config.yaml
n_layer: 15
n_kv_head: 1
head_dim: 64
norm: "rmsnorm"
norm_eps: 1e-06
rope_base: 10000.0
rope_fraction: 0.25
init_std_o: 0.0
optimizer: "soap_variant"
beta1: 0.95
warmup_steps: 102
decay_shape: "pow"
dataset: "wikipedia_en"
Each number is 128 + 32 x the weight over the matrix's rms, rounded and kept within 0 to 255. Layers, rows and columns count from 0. Numbers have three digits each.

# q: layer 7 attention query, 64x64, rms 0.19, rows 0-63, columns 0-63
# k: layer 7 attention key, 64x64, rms 0.193, rows 0-63, columns 0-63
# v: layer 7 attention value, 64x64, rms 0.236, rows 0-35, columns 0-63
# o: layer 7 attention output (transposed), 64x64, rms 0.388, rows 0-35, columns 0-63
q0:150107151129135104120145152118136056120088122110180090108073148139112156116111082071157099133121177103123129101124154131173146122126106127104177137147119165128076175095122135108099157115141062
k0:117154126093110139124111119161147173118120103155101132147074117127097131101139122130106126158142114135117120130113110133124114079126152153073193100146120123106140155118100128120112116158088129
q1:128085127150091111108080153109191125119226135199184106136055143107031204084073133140193109151073176055082139115151162154068131126074158065145154145117126149205115156176099159182144169175124100
k1:105108164195128113088110158103104105095143145116143133144151148151136130142158124118167060106115113123163157061082158134147102188107113109133062150123090150106168134116112140130147163063144114
q2:151121147136119075083033139114190104103191163222144163116113108128102222081065145130174105132092148122131167098119154128068088103203130076146139116119113175210183117139119146214170150169137126
k2:068052146194067113046126141078000093129240205109168123117137155112192145100116168094194047118084116111151113041059197167142079205048196063127065142145080115138166152101140139146203175034162104
q3:125044122115172173118150183187217142169208047255154122113062149148069229074056172084189138133049138075031092120176132139097101031065194130141121121174207160158028203230102128090064252163110063
k3:199148141072183132235117164135213136112068089159142176122123116151079103165138106141125143096102144119130150182179095079127140062206070152134111130146176108147133130138105131110049122210098146
q4:115083127126097094110115103118106103093134187065155160081164097102142091131137144193108136094177143139210150142068136104102136162165073081090128083118114109165155094084124178169181054164125119
k4:068139065198079112038144099186082118105123191133127062124173125122147128086163126128124174183168108128152107073126192153154130144097206073103190150108098163088117133112149149184189130062138112
q5:149070253117101128094130151099108142076098129100152147076150136100207172124043154193140136109139135128147096107127107128105118087162017106128119157123116168155161072072168158146151119167154049
k5:094080167172179187169129108151191111150117113181202121155012131103115166143089117109172132153140103131127111131131114184093095148098214109125107106134133151100091191168081078068114148190197109
q6:163087070088163082087080158156170134055068126126153174072247150106118094121196166088098198067119175146186088154168122060221183122193095088155099202116096116149243197116078096117080152118106145
k6:041104139173198179135080164167151064125155134126096141163090152126067138168108099102088149119111132120138139135065165143110125127124149149072140146124087169104122140107144112087119056102095128
q7:148122152119094148148092084192122110123100141158074098094137127127133093099093134148134115159157153095152134152140128147140157131121122161157163116114137151150106140140163167071089135108152156
k7:216142086169096127142116158127075080133177152078131123099150113153118172087184148108127167124203106148187166189137152110115121164139179135130105198157117086096158144098103151127110108160082097
q8:086072196192161160158100111159091182093134101172119187118174144180120122097131101121141122180154087112075106114162103142135077158135099103240083126133148144134124120148115112128127095142171204
k8:117141114146136139149105187111131118115134137085132146178111157140126133120147117149138086139133162159143150087097144141120122122127135117133141121108124141091136096127117133119098080129136106
q9:073106247162149182169141172164110190150127091194153194090160200205133139114077092181176154114140032101060092100183089139112033142180114111247057145143179193129171104194160086176112168170237188
k9:139100134132146092085144166124091071099175124104157112080243144121152151141107135123161152132109071135135117062141170117145117247108119065170071154177100133148112135122152089162151145038120128
q10:107107212180195157169178148146143199112110095229186188108102127067120193172084095163134138101135102007078141093154072173103101109139097102219030177106121160131095091194105095133145206112178123
k10:147119115111128115099116145116073132114166130170168173088161102119152109125119128065122117105109113090133122087133162139150109142145137131118105110153141107161170123110097150118125152132073139
q11:137159094088134117144131138168089127163063132038120088172130172124134040126172119106100134099131106159127076158116108136203170165135160186092162134148129087072121135155164128075116066100103111
k11:168103131067188110184123112072168110117173049058151113135090204098135172152066124225104122056095131078109125145149065184089112204101066168194016150154130128231136155108078071066055105147124160
q12:119100219162081163137127122082123139098190155174127134115103109129209181164071104160153093172175116078161149134134115163089134119138091067149149146152103093175203158073102167097155154112163122
k12:107122165130127161106133144120142123121103081144127153162137153136125122120094136121138124146141146102086142085143128143133111113128109130139161110095115158072092084110121119156156127131127130
q13:166193000094221098099116106139184101166083034168105106169116101148044134081191151021112142103054133135059151100176143098121086085091181174190075191134182149058059132227142058126051208097084144
k13:138069194055176209197118178122176156173123042168161187172045190160079120177057085132142052084030114119100123161091089157123139164117103139165120047176139137145145177176093102076095097231124165
q14:131143146130132165098108155170178123174154165174136103104148119122102101178097082142135157151114174110091182130155185125129144126101132153166115101114118133166179137126129154131113109115145128
k14:128153136143158135105110141127100084106072117158132137158188143158122099095098110115158130108097126181105158118129119073110159114159075147113124088100147098113093111173143130126079163124168234
q15:153134170124077129135141163136140145141159149094155137152074127112124169122106070163129134163096140141117145126180132173108106146092177142131165130126152128108125122141145130171154156106149135
k15:093144159105171130185139085147137161087136134115108078096162126149214101189122138126147097159189100160099217115118134134128136070108129090093112075155103138078106135160148151104150120130154160
q16:125136087132148141140099113140094126122163178112108125145168143129097118107216150114182069173134124126145176121169126142139129124167106035118103117129125108118221178144118102188150087146117147
k16:140130115164114159126163166085103148174171099129178098144097091087146146214154116116158120185161113123191101134095102137117150105143119108089133138134121138161158124178146151107137115143084043
q17:079119123120139137120130226111126131114076138096083139140162176184079169154163147148157145117152105163094129103131155159110157162177116119130142128135084144107114112120174121200115072101119113
k17:161205109130199143130093106027152106113112130153082101168135147081176104088174131134178154121179119139223132119149109227086175178146146116065137144166105111072100126072101140160138130074160129
q18:139139080082143104101097152102159105148117133158129126165127080156096114087133160141149120106139101107123154134123151106127107165110133160111165064162164113120129093095133130089092109160136134
k18:135167137096196122111118116116140113126132073129172103121117166116119140145128151106121192106157128144115144143137123159120161138123155121149132147116130166081124117119158100117135120118127152
q19:096101140101183085171137107191103129097107128136122192084081147104130165145107153115129115125126127120130127134133098098161160056174086125101126160121133108151126105131176117077115091121079087
k19:151128143085146087110111208098177091125118116112129150117187129160110199099116106153162129080089174159065057064154067099074142111116032167160124133045147142164152104148151084153116169117140164
q20:174100198150145126165146090140136092145075119137168160137062117140123113167076062147139123127128146143125133104153099153149122124165100114134106120135112150173164127073113115068118118126202106
k20:135121057120103108140056170119113128141126158070114134138131156151142150097154144103180072106152072172126113169126121110074133138143110119148084093173110132117167151148145192103105130158165172
q21:129146140080149137123115118180108142107075117144167133128125123114110152117079108140076115122089138137139081147132144139154141078166098148165131118077144159157085062188139080123115124149133112
k21:106083120139105065135160104127142114143150120118076127106138110137143122091132128128109142113132130176092119118132090117148152138092115142106082078113132152137145107158119142164159079107163145
q22:195197168100105189232142093098089114092152085134123123154069092140176125093076136119111119133134090124155102085130137195087078168085140108190132165135174173083056118097166136104177220050140141
k22:134135134098137125141178180121129182093127176114088100098120162124157126145105162146181103073128119077116146147139137122108057147142131082218124109184105120097130155090096111128128157162137106
q23:099107143151122141097134101125141117122116139088118122114137148159168120146140104130138131123158137164127139099133137136110111118128155077128133114141116109098083150138177108128111126133143126
k23:139128103132061122116143078112100112136158128135119127109112113141103142078120151140090120152143171143096129144152159135121177104121140151134122075105133141165098149148113107119118126176100108
q24:103119128134125153162161138133104097167130136145111125103148116091175112132161152120163141105112134100116169122097127124139184131150123148111119097098083146113140154115118131136138154062114146
k24:124168083135139181100215137141087158103140050155128164210190092120134096126135145116122143180097096151135149100166211177103150189143108123168122140160176141132136129128102126172217167142041146
q25:090093188164104170110141137206186124122139147172150116114123185130138134125124109137150127120120167111097151153156169128126126055148100081158116141123111096128153171176156166093133117109112135
k25:203192200130100094108107091134146148101128154143107129157156159095120197102130152107147111124132196060095170158191052128114199097154085166143122171189131116141072149137174106130137191124117118
q26:142125155104038129132085119146159158127135155126125100139157136139134120104145145140097115128106182138172100159099112098132189156093160112099169132142151078103148153106104145144138092161132146
k26:076136121141123139161130032205101137155178146174132100114171128136142085115188119072141124148051176090116148133124175083125133113130108103126075135108115069160136141138170140164183132153063108
q27:143109129121147139156124099141147115146139108088158100105152113125117106156148103151109107133145126153137138165096118098104145102092131104110102114125151101096128112089168106116080165137137128
k27:153124101097062124137094133135082164144100176128149100151144142171165114063185136090132051114086138111177128156085156113133134111173133097162157125096099081160159172085131110117189140244134035
q28:141114176074149083068106209144175129097049118171175174132127118091114120179042084111105124082055142166080080199109132104132129110194100132173169092133170098153138123114114151117139122163140072
k28:159072127058162126100107135129203113133117164058114103137106128100167125117080121102161081176119104093069141106162126133144154081164087104146167133154154119158136098159239119148119166161183104
q29:160153115155117148122150114114077129168118090146091095111125110127116127106134149132125067183149111149125122108074126176100121113148066181095121102145129163202088084138115093145140112137161130
k29:092107124100170075162109166111150101081116145132169079129074222119117076086116136092212065101081098109099100111127143179141116162130105106151090132124150186116155133103154135105190126153128138
q30:116097133126096121140138113130120108148100142075102107122129159144143138127096126140130094099149098138117114113147121140112115155096131121145096157148167133077152108126172128107165094093141109
k30:145141199131161166169163126161103182135192147122196135108109212190132179105112142144135095140188172162070124131173114161073186144196158147146123111126154205128102146141137155080094135147077126
q31:126123045107160075126134120085117163078101096125139120145123083089102081168138156115109160086064109092139105161124108141135104147094135129155111125123135114137136095103074147117151135099121154
k31:097088097148165179107103070158108128161112141172100094160139137178157133081213103123118136127151109171107128135144115116115159154175163116136164127143090087067160152109151146129131073108152108
q32:111150139200161111131140155128178168129133174120141118172121119100100119175124125111148151133086172144143178155132091106136150104118108145117123134120072115177163131088088095138104110137104144
k32:103153118151088124125122152126134159143173121139029161166084123190172154088134100092122128149064148158097143135085096070053190087137145172081128074101129085130101131150179186181178107131172126
q33:143153123151118104112136182111136144135163146061118083137097130108106173160116082144141115175091154142152144135148166151129152129075179092160147154099119107079097133122157149164123183132106134
k33:112103104093130062077094159121145089109073149152132146132233172097090088109151140130140107119137167096128147118081124115132083139194137102132149150091127131116139135175081074094123067182127052
q34:144093141184116120145121127132174138121171168138100108101120116131144110157163145120121125093128135061161214126124114116099130131116171094120143186133072085098173198115116153198141155113140202
k34:087141134176130165176060173165204141140123105095106140139061203148140182092141095154167079140147137134134141127126130113138124122095180132135120097158049162095105091175146157146132125118155181
q35:148100058108131150178132090170099153089151089167113141140113135131112147119123097146086147135103141077154068131151082134148138082122128129140162129090167170149103130143136118112101135115094171
k35:126123107136112138138097152101123153186141142148070125137183133134143150128120122139116114133112111124099094143112091134144139100085080113143140093136097091116136100115157191189133122099154145
q36:113128156143117136116136144150155154168159127153139090168092114130110173111130121175127129151116120094121110166065084165079154096101147181085173102135116142109097096137165117137093085153145114
k36:159167178089100114140096103137142155109116123101190116136145136099149088201101113137097152160127141093202170136125119132179133118070113126161113184094131126189103095106116145126172144117136133
q37:129138111098065132133120186126138141110139111100115114163112080090122123080110111140070184098069106141144085185136124157135153080131174138110218117118106175153125081133138106141117147123064094
k37:145168079130138108191121104153094133167154073145147152150116204156110140110094164156158151151151123162052133135123102138072152140110152109132158096203130161078084113105118131115188074126076152
q38:144145187080120155170110089145148152114158124123161134127165122149130167097143131145127097122094140183112135146109107157086165128133112089118097134120121129070107083145170099141107097125121096
k38:079145104074116169103139132118191141091127132068131072179126052111128102093216121172125107123103128158208161105104151093107117139137116098104148110099110080149183179127096098154170086170182114
q39:190162170034146181138136164194102147052043098166157142114115121138114148097095113156105174137081137150124106088174129144160154069174091112156168140100128216105084060117164097163079138090148111
k39:097081132139113060142129211118184126103135141091121118090120082121095144153083146134168115129097152128124154093097127112101148146126123158186109080129101115168159138171143084120078127162152132
q40:127117104131140147157145108092147104131168126158147145119161155174125124126179168119136157137165103101168130114077113116099099116099138080103112143175118081125159168056145136128116123130117132
k40:081152139148145162171112113154102122126107151092143123104118158173142157128125099151142106097117147093096111101118089121129105110121086120129064151153087166154099116134102083111126142139117155
q41:132126156126150120102163136113152162144113120113142160145134143170110116157132139100120157075133110118079125101177150054186086108161145095124106165198160144185132105126123144098111152136132150
k41:121144157122117134155159143132127172097140143108095168106112116045149144155131118150118076163139202138162141101163118144114152170144109124128131132129125138130151111137109080150150106117115081
q42:132172133100112125146101152176145125130090136150137146140166141153106122129119161122117137098098124124173088157110116096126135094180106155140155119120141143160123118108115106117122123140104102
k42:124121108122146113137149148140068130151136115129112157097104125112164138141129134136128154134141109119148175100148123102147096155147121126071099164137162091146167123102103134191124117106124100
q43:132116122096140121130116147133137157066090163122181136132169124111089139094115180116083134040063114164112091188120121117167145072168117125139084126094069144117169084161065095163125141141135066
k43:109118172133125160127100124144089144165101076151168154149051187142105155140130086148180110077150111103132132110146101126125118135173168150081163136174134124122102128118171115104096163101111108
q44:140123112113116135102098137138168093152073121150102154110160138140136104168109142143124139100124132134143131087124154087134199139133166167109089137130144141130169090093160112114086134111148147
k44:076139157150127121151126126123136148166180133074128137089140149108174132124123116124090100151152106146140144094101148170092140153114108163094083135160085135149108076140112119134155094141114152
q45:164118129213097095148093090127135090150217157151095065131141176138154123091191158126170104209190120110098182095131089180136083168087180106064108170140092092128138163153135176157150132069157232
k45:101121196194117155146101097148145134123158121118145086157080138193127157161140137130150081142121141124071148110098123132135129139139195147143085214145092203086135137162132161055086108109109174
q46:135064146157100136139128097117091181087169139147090093100147126119138134122088102143090123152102095104103098142086115168172185098059161168120118131107119175128115121214135111118152140108130154
k46:193147168157079151098135126112105120114110141113156139126156160070076087127154117123109126097138142132133106162113114116137063085145126136069134161143097125121098066118148135084154126099101110
q47:124167119140145133106122169128120121130108156146087094148142096094162085109130135116150171136130108144138160104135135166130118166135159127144171117132126150104126130112156120155130154116127162
k47:149161105122095173123139157111138127149190109083099087136075079135130121117109164096134142216114144144131151106097182122080177075121150121145155110124120128125102119130154094162141107146094102
q48:144082092126184148111170157080089171094085111135092139133172122151090132122114106151136157153135133159108088143116129107147122104142158149125196091129093146111036108125110158127127098097121170
k48:123176104149126088178121072070089124165143127098127149107130138130132125101144126080108094110154153110068111120124115143095164111126130136058094135167176127137112059160129133103143134130117124
q49:157116173084122141117086121175197080151161147110156129129152138130161144122148118110087147179187165153122151098189161051149080103153098113130129167160113122186176173118119149124118125165125097
k49:066101093140136082151131096098123118154156140135118130063148131132176114142111142105104132116137105087163174138119133137115078132097142114102060177180126094130173114127084152119138092151101127
q50:183102152116080161122123140110204159136159152138166129148131134209117173152092080143096102114135149077096172139164148131139113158028171102131095095138156148185126110122142146068077137161157119
k50:128147133132130112113180125160105127090133133192186159145159174058075148141074105149107110122075176117146059198125095058137134150122083113156128084117128108161106128229170164096128151163105152
q51:163114149106239114119151134188123136106053118119182122108195114081152180135149133137093132113164150130133114163139121120143100115164094096200064155076104154101109149169134117087138175127168117
k51:054123206089111146134119064094137179163152151101081087167138142211193109096119110115062065108168146116158173086103118105129156102104109171138086154111134156142105129123118121168187096107118100
q52:160127097150100170133191109093108142152166119118121107164071117164134176087106123146104095157128103155131127094112092161087109090077131138149156124125145134102095095109189101131103162090151131
k52:121138146108097169155171202094078155088119142073096132100113138126123126181105134145134104141198134124104212127100133145131092157130126131138173086159112147135065117120104146111166149188166063
q53:173112191092186102168169116123102132110120132111158120160096138103216165131033077087138129036109088073066075136125077185175145125140144104221106095089154199126112170159136126078124174114201079
k53:113104179076131167035168108104161131086138147105151151188187145131135109110138118168102097143109109165114135142202130124112132144118075080165115118104133144124115106176156101170129123091096125
q54:113140192130124131099102139184136131132102138121126150127205113124084119158154107126088159128112121142099131173181126078171128114140125077117113123157143119179126159111126118159115134141152160
k54:134100122097120107186125122101095132117122132125126130123101188123148115116065096135199085146127160108114151114138115138173165103133130126173122116101168143117139138097180098135091187191099125
q55:126115055152152158144127135095111164145190134136117068150090159116125146050072193138134115176150073074145122092114098177090126148107132181104171131107126115103141075141115173143132077126109145
k55:129170202162125173084078125172101125105144124168201082118123168217108172081156193120150124145118160143106070056131100093155157118098132145071158143107130091117135157122158106110078120146089094
q56:109100133125124138116147137129079145138115116119133138163095155134118143122119136115124139093125113107124090151148119120120135101125113107164135126142120101131172141098074139110145114116151154
k56:111098123109149123142158113099099089111122144129170158168141137127124146135166121147120161131158143118148142116185097131193138198125094140148150174078196111105116083147120144127098177124122118
q57:141155166121127129123159161083189140158127126155161131139110104165115118129101108152161084159159130133107165131124158113141098163145129086131119103154185107130106136170166191080124142173173096
k57:194111161152111115158138112139141162113108114112072113096138140101117147154097147109147128082156146125115123157122067095094115134136125126139132141187104117134098144090133103114133150083149104
q58:112168174154124123151139123148080157112070141112135135088154132092088142164140118157147102138085155123163089189116104150145152127143089147122109115121129182108079132148108087137164136168134116
k58:150119177102127116145117138185100207137154101134178151121109157136141117173071097149125092147157115114143104149136129143169157056171149150160077118127194202192164150142154144121128122115068108
q59:169141139139084136139116120093169118115178106145073143116132077112155120139154156119171097175136174126143147125132123120075137152148132102112174107176133113132141188121122184090145141132100119
k59:087104121097154218105105153098125144172140077101103115154153143195118153104101137195124100120177096117087194079146176108095107107175098189174163141138156105121130141122138125162130102154120136
q60:137143109112184181127131097150171140154139113130140153111119147164155139103097103136128126126146150134116115089149160111115116157150118142150129125107155141117065120139189132073082112101141135
k60:125235127110152150107137120142113144087145122176122106135165153086134129164090142113110123167127143145129096126162164157133191118069092097119141076147169142149111155146133118112135174148114131
q61:129147156131137134083145190129129123119092117150125130162150139144107110138144115118124191131150141123115085094116150109143077114169123116133188114169120154176119161091106142145154102143104117
k61:137115095135128134100112114100096098158091163158076143138120089135118090112107159115149150132077176103123160099134135105122130116147108152126118149080152097125097119121131119190088124088160136
q62:073107122163085130106161114108091112197138130131117094100143126106159090134119148145142125106120110138080181140127125123133138132080112147097097103117113118114133138101099153157123177176158135
k62:161117151111105082121097130122151143077097113106146147100108136151079115052122156092155096105121087131077149141119117155125106137172175127161153114185109117080119164042153056144140162150084146
q63:163156159122144159111093107131166122172153096106125115076185163152142103128138106144099106132161135138098125150098138056113174133140086091119127119108156122123110153132181119149068118195159143
k63:110129147192087158135110100130112168132122124134118132158070149182146154107148108183125087173141080201117140124099107135195155133112180134084148093196132157126110132151150113117114116137158119
v0:127152115154119109126064115150107110080112134149066177178129142107117124214108122120155096104112151114129141143133119140129082170137162112124138126108058125118163163127147151171117137165151076
o0:178094103098159165137143117130129094086127132101143164178115107156101108104156151140134117097183099099158139124121104100138166183121087104120104129137176100155128098122185120136129061152135170
v1:108100138163062089139116132129056134103086118117087108131146084141130100141131142100092110142153123103163151135149130086143062102095127134109088126169082133110161144188173150172121103153117068
o1:125140155108139117131142182161157122154064083116173158153159136155088136083157107130155130125128123102120154099139095101088102168142131114126134088128161098141111135123175129136158090162110161
v2:076161187098135079101168151121089125205136164099104161138108103136174090130149140118083139078160094118143110156093162074161126096165133145097107127168095076114158198061118071174163111128139170
o2:098123120160085108085149143155073151157158143128166084130145145134067169100052069189128150195140123111121060178094119122093160081089131161081160114107173147139146111172130143109132128172123127
v3:113100118010136110103151134037089139109121138070088141121151083133124117112097111144180120106139079140123143127081071173132097117116175068142080225148138155136174135149145159092129103145162069
o3:112138064115128154144061118137186165127045119157128155157193161123066085121105156175089178136126147156146095126133137075179159170159150141146183165096104107125173164159113069176105089122090207
v4:144122142090161099097141144152134153171162121096099105142113173136133173128095067101145181128107116133124106119082140131084106106110135101122121125129171142148168128099097086106064166123128095
o4:179150119123098151127105075092097154113156138134082091158146161145123108136145120126120079179120165166125129126097136139157185152125174142111159115153145136112136186143106085200117152123091125
v5:058184129134129150091123060068151136093111053149140180060118101158095181101127114140137142149089176155108131097111117194164161166138119122154142196136124152147096153135125164108132100191135120
o5:154091081131168127120099151155128108102077117119139115144156122120087159131097155089111167099126136095158142129156156113160064173113145142213123159152142166121191115191120133136191166096188110
v6:165121142110098149136135154106150158146091128158155117143132162103164164137116163167106208098105106153143108128142151152118172170128183161072215074136172118167161075126084091117155113109113142
o6:092083167144050114133092149162157134126197187095131090125097160116184131172158137102106108123128151087160134119114116154151129093122125120102137168161110066159162223155116195107150141169057112
v7:091122104109107142172148114112090098105174094100151171133088160193145154150165098118111169133140143163133078138148162145116133134154128187107214101178140090135128185116130113128148111162160103
o7:115109089117137125112135106190083079088163127166164078083117175109151137099098106098140093112137123103156133164158154144160124149084142113107123139081172094132163159155141159072156173116140181
v8:115199121116166097074205149127129130094101099117136056087207157088085113157144091054144094105165181141082158161114215148082158131071196179100113087112208135149147119164107088110104131133097164
o8:106126152156067201132120106123160103135129126142109156130119185217172095037124119104175101090136087165163153105119109155096128036096184087163123157165119147116183193124060119141088235168142087
v9:141108086100167098092080098123091111140187126106070100122160135155178087146205112096189168147105130102072127169171132154110142120120105131142151091103144089145141129126152163153111137096113135
o9:139131123114123137160163052161059116118151109148162166158153116116125118105150187082108145188132110155081133114147103135117077141082138176098093161130118130117116153089093124133144123138101159
v10:120061141172132091096158151130087145123163137157064125171078122138107164149177104124150082120115148131144147138163135145120182157122166085145123138112123160083108168107135192147083149177144120
o10:200177074139130132161136109123081103066095117119134123145149108152110098082114125105174116137146150184168110123152113120144103120186073106098187166165147131179118089076134121108128111149111130
v11:072132137097096156110106129151049154168105171074146104157108162125204104130169102061082148179105169182149082174135171059143109172154059167128101057097141089157163146081104093091067133093098167
o11:142127126227103156079152121152093178146203140176126097153061147113139155046143110157167099209156111068054117141114105227098100097116158136091171074169164146097041161146128144143167201116077153
v12:169120208125162152101123156108166102148084150120210122045110107113141105125136120111112174165163145067163123128095122064185107121148074088061092102126085078135116152099133054132084113092132164
o12:060127133131154132110132135115116182161157137040096088075126113086129138176160072168091181123149134144092040175083132153093113096113158149160117117125146204130051113145109128141129121129123060
v13:107150090174040177088163126166156085073113062165182128083136118126079080116143130126067097127112113121151153100097103132185150120153085117120153138213091120141142101100133128182091109124122126
o13:130099169126123116116197202146112116152094128070162083126141113070161116160082073172110158076146085135110173145143143149157107154136125076226128096088111147099189123137141131142146108118199129
v14:074179069102126123148114161134062113230130157061108141198120116155162093133122110137084120147107158122110141158108142146143100110113152097121169098075129131148091136112114108112193153122112199
o14:119144142165073126123136128150100086170229100200133144146099165183097164115127129199105111255099086089116098105136090151120133109091099145140127156127145106151111098165182165125099114093099125
v15:186156198144171125130156095122188108123170189128089139080123126094165105135085124176144182039111148127138175170143129132179135216077151080114140087164184140165153101144166161093151129145126179
o15:105067081148163117125076095108103135157121162121111152073120131096124056126170172165131157123142094165145141143067094160112122099126105152102133149147075097174196146123102156164121105125114087
v16:138067113127124127107134207179172179136105106100138143073112110098134140094141129173171141083164124126151096064147068184115107096098107196124173152116158152165212128183160139128156124122163163
o16:109160126104098129142098152153218131165110114174113117154183086133118101185152081107116158066135169120097222198118158063092125089147158154150143135135080071177140199095095159140122161108091152
v17:107156123110107121086120142170073080127065191093109100162130113156188207134145109168086162081117181211067081179121107137174117099098164108152070197092177145091135174132102124144172076125117146
o17:081100116133104191107092227159165107105172143200137133162070135123009110107100160157188156155045119121114088087141157181152161104131127136126205080167184124195171119147062097161095123172143095
v18:109053134110145103106117116106149116136182069182133117140113152077124098128139169121135111150132173118088135148099146145137122138087098117076130134116103134129137131139164134171110141117129132
o18:109168132170130101164135113141082108093125150080132150107154121198121096120150095104113137139169122162093128123110115102104122142149111122163114120168115167122134124129153127109120133088129131
v19:101163098087069189155144157044114081114081131059145096083153098115123136107127104116120099136095141195135129113074101107148095146108134131093124129070110159117126132126154078091093106097126144
o19:095098149109112149105125172131183152151097122171128113105092191133090143126115122178110145131164113078086129137182141134180118094176127102204144138149136123097145165137129141133120153134090116
v20:168121104114152124118125145108157098164144091149116150125158123118113141105112134179134113180169130139145141088128161148140162113119190136149145071149136163163122093162103129084146140115138126
o20:143173115140106103113079117067104160154139118128084169124146121148174130142151145117108084099130086135157125101112130116140136092143158091163127180156093139149174163142109147089143101096102136
v21:142105156120171140038110173088111152134159157158057119134133091163103109151126139145204108121073097116144138156097087101109163165172111089098123112130097138138094115156135160141134180118129086
o21:159167129146119108181120116120119149156086115051107108190169100132108096091131183126133173189177150130168103166117090115168151164151128193118162169134104139123121101069112116106123091135102139
v22:135152147104166125096091097071120112072117110136097101128140100106066134129144152128117092187071133114132146121110172115118082147085138137108159106115142157117126157118167126149172068140086120
o22:112115169137138147166111128127136136123135135113130162137199161207114098078164148122157172078154114086078076110151099116158123168151120136156132151119128183147172163118172156144155129134166157
v23:127114117129142133117134144136169088123130162118090122138140107124126091208172078117116154083062162131122124166081174108133069117151121125143092119143159137151149131102158072110134091071140087
o23:130068108138052164116121108101094125107132133116135087126139126115113086121143136201115112131129116137069108153111133180145136145123161138093080110144089154140162111091135102153085120154138131
v24:092166125091135113138109143069138137159115102136159135117122089132137127116129160106150157134159132168114100081138130133156148176150175114157091201078075143135134191127176139095156125121128113
o24:133098065105173117117114135111132155079122107143145159138104105143090147132082119124100145131121150099129075124128132085103111108128127125173100135129124132157135112198136114096146149112085130
v25:160113110145090145155170202168162170113116138100144162147152128121065139151087126124124109145118119113144138079112075156075125127134110115129138200136130134123193071142131108123131197124106096
o25:159113134059108160150119105091195117143134120128108118163129126142183122147132112133097115084138158153146178155095116115128146163163139121156153085075094073102121096132169096135090110131101162
v26:107075109066144130165129115163168109155154142172192096158102127114125111135115139115120101151216165117172148166090154123117112179127096136144113136127159144134105143148060077086124168105143135
o26:116175097196154110124130152093107152063139138108072142086092165081153141164156078155136111129082164129155125161102111151103165102136142096164134126123091154084061106166116126106068189095141134
v27:054134142154117143131180122125136109115167103151132140085122144144141097084154127122106131177129138123121086122109154171095100127143056129114143142102142093127067156118141189133120080130101162
o27:140137109152140095156163123153109108125135137121167067108121114138157112105093093120108183145116133139081133127172155149126071181120163155117166144126137149095111106158153172132105214080192103
v28:126077075120070160126156121117096191090116142156117114142156161126114159092103136118137084138069118204117063127130093155097158161149156166174146136132147161155106114141157195084118121137123098
o28:136146135159122135148097154132155118110087130178129091177107099134150102102094174073173110120152136097130196099202145131157124167186139097117161151132122107086162143136129143115142180108100186
v29:077152122127129189126170126099234137149108179081126151018125157172070135134097161131166111125111104125165115120171148074127122135128111188143129124160206104151138075110142135085117071093163069
o29:167124123112127124088111130109141160162105160154142089099188158029154151140109183174145154046111145060092163134094160164153139138115169121146082135095053155091167114083108160155109190113110067
v30:102127125154203094118149121097125175188233091137089143125119136142146109130108121103158113164078121121124150189145114130073145083135064103128102102134112139098076116114141184150115194149080130
o30:164156129098132091149143073107061100131089104113122112141139107201139146051133175073099130234170144179127133152124128152113115159080125177092171137143104158053128100078147132144119088049157111
v31:124132095123078131083112034106151119074056106130113061105147211140066140115106042080128123177112130109096107148151076121070189148126135139184120043113172094181128081135132147079070116095141089
o31:176114121173128200165138127071131170164105092112116136146118170116175109180135184107191105117167083127114190054148161177155121178149160133135105162137130146061115162109102135214153199130084136
v32:138138104088107171136123138087135095074108142154155111080169070149121116158173154145114149204142151136119126099154158135192139161139158154118142126154054158129102127104107078109101103124122125
o32:095131154098124150110142175155108149107122140103144121123114148082138151108147143100103130064125100082130049155179131142164081106146161090208105197143118162117129120177106140095177111140149138
v33:094232114148062121134115149145124126133125081110132210121104103142126134090136143120141185087141137087159056091063104156141117139145128118172066164115042068095130148109158153170117124181122181
o33:132111104102169117108126150120157134175121105159181127149125057125118134167000105148100150130141133149135135167121149127103142187094094152163140102081180118179112091225177145091117106171142090
v34:139120148160161123121187089094150169103102116135118101131142133169117132136086084123088152126082146093091140126110142147119103089186115101111089113194139095208098058173160086104123124154153096
o34:111104162128092148119110105101106096182069111074127078106175164152179112136184142105110072150101063167140110111119140175174091180123165144098082120115113127093164116122123111171166119123152123
v35:154079140131115121125097143152154123190109125115169162155109130122150133169155125107154106112101192093122098189087095113152156134166085103103088066122109117154118106148095110132166132067173097
o35:081120116178063109158149131094124143137152144077081106123117068124106120168143153189119131159159137106148125118100126156128124144109107108112079109151106121105039079095107142091128106084113114